{"d_model": 192, "n_kv_head": 1, "norm_place": "pre", "qk_norm": true, "tie_embeddings": true, "init": "uniform", "init_std_o": 0.0361, "init_std_up": 0.0361, "optimizer": "adamw", "beta2": 0.99, "lr_head": 0.00994, "decay_fraction": 0.864, "batch_tokens": 65536, "seq_len": 2048}
Each number is 500 + 40 x the weight over its row's rms, rounded and kept within 0 to 999. Layers, rows and columns count from 0. Numbers have three digits each. The size before them is the row's rms in percent of the matrix's.

# layer 3 MLP down (transposed), 768x192, rms 0.0621, rows 669-712, columns 144-191
095:474498490529540505294485510509527455505305460489503512473499494621539508522441475485489539462538537465472513532492494537507485496474503454507477
093:560590464456461528658539507510488481483639511509527525477544491494513487474537455563505485485489515480426472472430461498470511493539506465479448
091:494548506512483466309505480536519512423436497462516461462455472548482502507450523474546518499552560444489462517487535508468520507466402543514450
108:516542515473505411531456484442516526521599562414442547457499574488478537533485498490478494525553503550410458467500523474488531513416491562470532
103:495527547478474507504545551496501553501512551472450493480529486447490484519473514510556389522479467497480528503491474412508489570459513537523594
097:505475472560467485579545456478475486495681513485511507527525503314384500460442507533477518476497514521517548535547559433492500490470560501533504
105:459529500494524459442461484510552553479471464484490516419465504479556494543461554486517456566602451488580508523503479492459519516492530463523532
097:466516505425523540537520540507505483486525479475466470588594510525489415439492461474441510438471542565556530443430448453420521535461519521533465
104:518470500582459485341476501492488505528299503480530486523507468631515485500478492557499483515485492514497480538484526531489554509492475561500558
094:528506518506564576440464545481482485572467455489575556480544534471525511536600492533504519499471494531527433501545587431497571516506521463492520
105:540428525499496500671545540538438550477562516500472417501486534384523533501485530446532495527417501512494502524520500507537572460602511401549510
108:533475504503523501446476423519496502515450491535519516477508487489481579504499494537488544466504417510556515585440454439517526501537557527503472
097:482544477428515485518505435489522543469578519498548481520434503521540530536572507510498531502531521447536537566545442494525486471502537514542461
103:486507534486536569547529496446488449512611557525466535488434556363520511515480463501510552508507488474533526506488517497489431477454516518531508
116:501535467520469441435499502581489462481452490518505455377457525485446512469554448498466496518481491546511474525501460498431502522469534514575506
101:535494535500513403572586512421539479483559469537454479414501515400441505460463494493524433483475511522470492490453472499486496533502490449461512
097:510570494465467548626508518522504450503663475531507430476537504487514479495492514462489484506556490527545531511476480556521503444513545484452475
091:542496553520471489546504473594477427434596514504465438546520493497489516475510500535491486468514463580570515429466565475529509477545553458514557
090:567440524521453539494538458515601512518426460480461561478495526548504476545510500509471497465484515518443466432499495518510576537435519469546433
101:497519416531461513445548566487542525521467581501544485522431455566501520506475509570543515504530462500470493501547448454535463507522508509555512
101:487538508580520522634525535482542523510574485449476469480573475457522512513590543497491503507443541481477486493523484443441480476481518515474541
101:536392521466524411520534457538551499565553539509487530527451483526502496519567523488502563457518416527485535472482498492519530510526465510511548
113:443509504493515528443450473468517529413421491541557480500454520539585498486547466559480481450526437497447463540542472503542503486491467511514465
111:529505555469483536564469447509554496477569469506553552562496536512483501417478468536468496521491545523499506511584563463456528558467479563519607
098:442527514439492454475457540512563528488525524517502548554509462504528522487506575407465497457589423497524460469462504518543468492473481497558518
109:518512492444526473486560508528500530464366458519512523520507466510506559499528533469517522505471456526432472507455531426502417518448455510456584
108:434503516466496508537473531451454473464627532540519497466602464369547440481486458511552490546502531505502527556467463523456436496452480474544475
105:553420505506483562412459488510488509488252501443529563505489520610470584469481507498506511524528504560525561516499494608447461457478512545532532
105:476519524539531481469508456480527489485505500575518483529467457499495493522418495564534565510491498469492477525517545472563536507506458527500494
106:517484514461523512410515488468520546435378500526480518479564543602507476531450527518522485488495506500488452433505567497547502466520431518458506
097:468527521591479514554441475487423517446453528441496531470502460528580536533493559541548525516491509511443502545439514508545577467521472488476486
099:454481450534499525495518519483479436539479497571544472537496527569493514527447507493486485509500514473507470488493457447508582470505495519482507
105:523538534545475492407552428483503522540447512494489476511498490536453535556493488525520466518435527541534489518622502464536495546444506499478484
108:520511500513553502477493536533410486482533517517524464501523458518515483479509432472510551485416455483443464510512558515511476472470565462475497
098:532557539450516490352489471459520534486384463517483473503512516612562455453484557509458558490554509519531519538540527468476529498470486482494532
098:495624525488486499415494572478459421437515456499517500456501551480561498482583510478508521488503496530498449521489536445427513502470425544508539
102:437549462478511547480514477547506477514509421531502511467490487576458486555482547503477487490385497446506465437453597459513507525420454550484499
112:501514489504514442396493571565510471520490566468473443581485493480484501449613536521557421467508542514543562544466463452486435442532565529545512
098:472479548568549524582489458485537482522653615375506535483521503461524501476525489498467449545506496440515481431492490489485517571514501480572496
113:529499506503532443597469515493417514507819518507518490533472498266479490480526524476515482493502499465506523526505504485513520506506508530479477
096:462456495547493478507480470494511448553444514544478542520621553494450471519560520468467612486471515413435533541555556529558479456434537499486434
103:507508517475503562479455480472448528486417504514518491508470435625461460474524487463514535464470517492462486456510499494511475459438559550432477
099:492540515516485445479465478522508519469453507534475522478511490473483574522497519619570446472508429524532465582465500538496499503528419531451526
095:484428474544521528484450502512568517497557457539570534505482493497561552536489537546575481480540566484500473536489534447475414565521464498512420
# layer 3 MLP gate, 768x192, rms 0.0705, rows 670-713, columns 144-191
094:418465553549525456478554473519548500530518477456464458458544478465518497496460512483467492509461509481534444527527456483501490529590581495463574
095:493558584481550480465493448472561462492521501465504545460498512553488462554534497439483469567583485518482510591508584466440524526484413497460440
115:467452479502491513467501525429470526453498455485464538450618481509452530558435551507477547557553572467454554465453512468512449495488475574436576
100:517433483568463560474426426494516531536462471473541445536481523553515423531487488561519471519465501457515458482506440429513514495502546469410418
096:534467497465520479517561484515459491423511470561481485484501477511415478451478551559445491565524484520549542517488480487490498500461515554468505
097:533515567555564587533527499495481615464524488537472494501548526492509506433474523451462473463545494510512524490513508452471504466511519493465545
100:533560527498471493483483461553488490450498477500549550513487498483588530483518474548516460561551510433446522520490499537510457511465547455549506
111:476513478573581446496517491529461485466502481566452503473532467474546517525586527434529522493480559564500468453465442520502467446520512543485504
089:542543503497518506513545435459467491495486469484479540506511538493546513454567569441473511522528442537528577521469534530477566548533537434532521
103:462434481543596435548498524534531500401509594569510551544492481544448445502461491511518491515463535505485460490575537475535482525531583514469485
102:490502430504548464486504475470489474450470494595480543500555494524541451476455515481509475529438511505483503498490469500443453466485503501505592
094:499375472570537583502577520579434482507519471495409572559601520489494468534563469514509539464494526525510498560475497506445493492450445517439467
098:480482529487468521478413524497560502594444546530489523474555503526509497525471561390528532485526558507445472449544540394613587504496439517495482
109:449524493477474491521518526460436490490492497521476445425489523505590480469461539495497452438486509463435458563454504449545559414543464531437499
100:473468525496496527494500490489547506469477541507557504442438464534532506497505466510608496438509446573487551513513528504506589436489415481516497
102:457536549443480447468503522494438439461538447554506425465447461459465525459522514452531531520555499544539420454506479474503465553452556518481481
093:446506532467567527465524446463454446482479544544475547453419490528501501473476489551436486464544545594491588534498521510512463410601525516526509
086:500519503420540501452537457517470453546504437428525546443473483487587395511440544498470478488531533503500577570532463545475508512454484468495500
102:543450490512551451490485483473451462494517476500535478533525458501511485532480521499461463488457505590531535577427488543495450515517548510433473
107:502472596460466493470452502443492455477486470523454518511493506538421445486522605523568494506525425487462452490532570506520531441510473448465514
095:520421556526514456450577530451506582529468506499494527498470496534454430486532552462511526516578463516522447504572539587515496501508507502468509
116:480478471453485500474485516477411494557471486567595491478554488504503489483570586495503462531463461493393487488508511489436548474586495532495549
112:453476485477522499494536497474469496544490447565459485459534490484522449526571562498587456467519483487469397403413438487452504434481513482456509
094:463477519500439509481550561479401441556488520414527492471434522450554449510576516538554506430452448480543525492411492491450525479589450518493535
102:443473525548597508507544515439486450465514496569485495543550454536512552515461487498484526477555495558557572588490546498475469419518472485437498
104:537496478517506535497507477464504437483510572539495444529510488493532507493508450482470489558559423493565543563499511575508505512498438530534424
108:462441517562476594496435469484563487498381467489420480511546534571497420486465486558485529529461572450541500479498483547510542477543425490494513
112:495523523459477492535531533444460511534499501448536558503486494497506513490520615474532531494526474501521469525518490488554548459445462505467537
112:438488526521513481490527435501547450508490502493500517526477477584475453496465547524536570486545514460565447476531587471468486457489465489506514
092:483517520448556534497469512522472470492484391448492565492457460495523501488465517467528516532500548495489461495507504546544517497497633511492507
094:452519550469418508493524553474511509446411421469552471485582482529456561470485577447512515517501512489423447509487521509546535523526520467527534
108:498507514514453484470493557519468527494503514466480444454525548533478399508492480489533444537524490470564460520545452597554514498467436516488503
104:559578476564554475476499501482551411557499508466451493512447480483459471486468532492386457535477542509503503452542429518488572509538473526465514
106:474543507454496479492517485458477464523500503485468515421476473492474485490435548498388527523490484474569473483513572528526543504490393477505435
093:511563537547506484506456570477493562481518540511523544550478546478469528459531498461507501554522559458527464470485553571480582524489547501553534
100:516461524507567571483533527455469389489497486468532522461527457515555466429501533515435478442517454507418527593546532497514527463516490428496554
128:528513445492481486484509465424498489444517474509528552448554548507549516491439453447524531489528538474483411443485524538552508509392425454480513
099:502511486522521557504486464480490455492465538495540463419474539526514537487437440511452492548500566493543461465451474527560495491481539441524498
142:490487462452487546487475540503561441518340450496521469471555513645572465532480440476460598467456520578489490525525430555529466462485487486472536
090:500509520507501471459497535428498521544469521433463464523502484532463485485496542505550546482466502501460506482501506489536480409638497446528504
108:529557491471537448506546484507464450442513584499482508434500518525498454477480514429531482480524512470555486513542507491516513439496478476431537
090:478520479518454522464413561489517544406494518485542455520467564509547467539523466485559520437487472537516485513491539485560492477470547536487493
091:524516527476534550483396481530493430500496487446519481443457503529543476533529486500479456513467446507538493524540468554502512522534551513499506
112:511583450451475517481486520479502466497494486524509492458556503547553474464495603531507463445530434506503512548536471542514507418503513480429486
# layer 3 MLP up, 768x192, rms 0.0651, rows 670-713, columns 144-191
096:450513515598543448496551502507583486558541563466528477476458506455535527493505475502438541553429516546492483477539424493529525464547575502516503
099:542465460481493542518432506479517523535467496518455478528466500503485554521465475485542525474515444553523535490499460567536550445461432464545515
110:455445393508608525475489464510481460453515541554487467496522491479459524518509510500436510450495451515506512492449452470537531471453534521445474
102:547494555523493493453506467558501512498516581487498511525482461486520470504509555485547548514516496565480527426487519489455430544525551528532510
104:483482495535545466436568506542505523460500534574507472530509507508462485458508568542520454523489467480518555576478471487512451450462516508410450
099:519478526481503618491600432544504519517448529441483469468425550516492551527549525519490468435463513498449524451492501493505511408464487564560537
096:456511488534510485501487511525464513437511503491549459492519447464514481485500551530487500574579510555481543522499512484443531548505463507481617
109:500502483457471516488494496472567578551511537464507474517454509575481472473407503533481474487528429457528537503550574500526491528490487468537442
093:524406495443484450450533495447503460483468443511483560494434491460527513544510497534497467433484548491468458562509485384531517410556512558518497
105:448508555500492468508464485509529509457479524608487487518548427532404501530494559486524394491524573549431427511460536508541523512513444590499496
104:543456469505511457503511497524523486446521527531499471499534475551448520478499460543487539451504495519515608606398520452478464440442570561444502
094:542485511561536503500504476533489497499501484431505459475451506517534514472588498463451484543507465478524489435467505528434412493495499576572465
097:540542545520526427501517529503485543534487536569505560536498553491512545509498592474478544532422471521495509439574555416480415468478431561478504
111:559529595491550485485498518469479507419561484473552581469473483463562537445603499533468501485512435509476557618491544456501449482534594509499466
102:535465491472477481477522427482475556524479485537555489484502466530536572445460528647505488544536526516513500479478498553485522401454502531465500
100:537544487510547459525579478545485474489520481548451501480504474476587525446572495501521571496507501524525452483484518521550454492514584548548420
093:500529598504504531503465456474482518487497521621383516501543563500432472444474493491511507577555533532530526439549512527503453448514506598515542
090:453516486523476485522570535488472557519535573469476460449497511457527493529528517406505483468504470480524499475557575457532494417501479542469472
100:498514611487468491524529508459524509532489488508479470508413449470493495438498468493581528539557487543500462497534492507473541531485606583534539
106:500528525415449523484492468478502482473483547543536492502436507528514452429487481515518505480478425507497497543539526466576469468494617505479525
094:501408460440476453469562508484510536521477502480500480488416526500520506480543505520536542520522422560539421486561547554598484466484526530439479
110:445501506502544483486475469476514490356517497598514418489404490459621488495534459548499499433531456497538500537450498465558540488496514475497460
109:522395481500492543479496433562487473544507500435480526557570538510502470490448545516493396489442513510559558483536524556510472512430518477530498
098:439523522489490494475462441508544538535509485473478491480506464511523470521544486479487497481504440502441568492523500494451498442485448490525519
105:459525564499509519523504513491527492506495508459498445423455540535456473524468508472582398500525460467473409518494516421513520538510366462504460
108:522480548556538564525510447552523492526511550520484527544555546547546475399491493488463492522456518491516553420526513531417469539565505472546536
098:483537448537476491504443513481527499471535487544431495465522569454529543523534441459502446486525518506485514530523547446501496512548493478544424
101:493478518503466479519437467555471500534501489494489540570486464484454460514449530555513540549453561490504488432497530466518546494534452479504527
111:504538472555517517531524521488476506540468466586440481420495487455497589530407520450476480426470448511517523482451491478556542515504495540491492
092:556551517513444445517443467482503478435505425457478468507390476548561489461500500527466480460507496527440475473477573516451481450553421520512509
094:525509413543506458503477490535489496528473480581520562521511534522520463543519546548497449514534531431498532526474482463449580469477407476444515
105:502457479501504469458564491481482443552517499452474506550471457495589543489479550517462457461519482502525476454444434495502511480527528459534472
105:449512463552542490509482483512580536523531463496537460503480497486485491460546435490457486565490481463551508548516528476544431502480505509472496
104:470523518494381534511465508513502493489490498531455494573485524533487457536508423476509537509486524478444505513541475452554476447477503460472467
095:510508485510498513474545479499586590534492470494543488510518443471522529514427528458497468433450584480489569471549449505581485539530583497464413
100:467601485521495533481512493473450576519535486517529453464556503466475541553497468490461616535474535456582447532548571482559497573461514508489549
123:476472467580496471512536459536463544523515572471428398502472483490495417510604487461522440530507510557488588572481462456481509460519542506453474
104:553584509551517573516406485516497474472476559465469496473462457499507547500482515495431445496505523358454472497431515466498499534533440461562505
125:454461527410480544517439454444595527537404465488509518490521522585533477490525499545460463530450579462440486509588429518480501493538455501531556
093:501443482542572513495495491483546448552515454575437436485614528506546419458520531480469480483475412490417506564544521495582491497511514528487476
108:446548444588468486510494491546533494535518511492488457485471497478469520630449418521509517458469491584507469529549547515514495498540508486579446
095:479493514422519480470527442450494466592525500438558466468484482535471566482506527459505489497493499492509549463512523474443496550485505507561412
094:508460554519459429491459513468468475419478497486509479452507532501469541435499520518442534476441494514514491395474466480451546504512563494580485
107:509530549504489563487513463464516527480432509555442454546513481564530521581464480545469508491482525522497503412541505544567485564531396451554490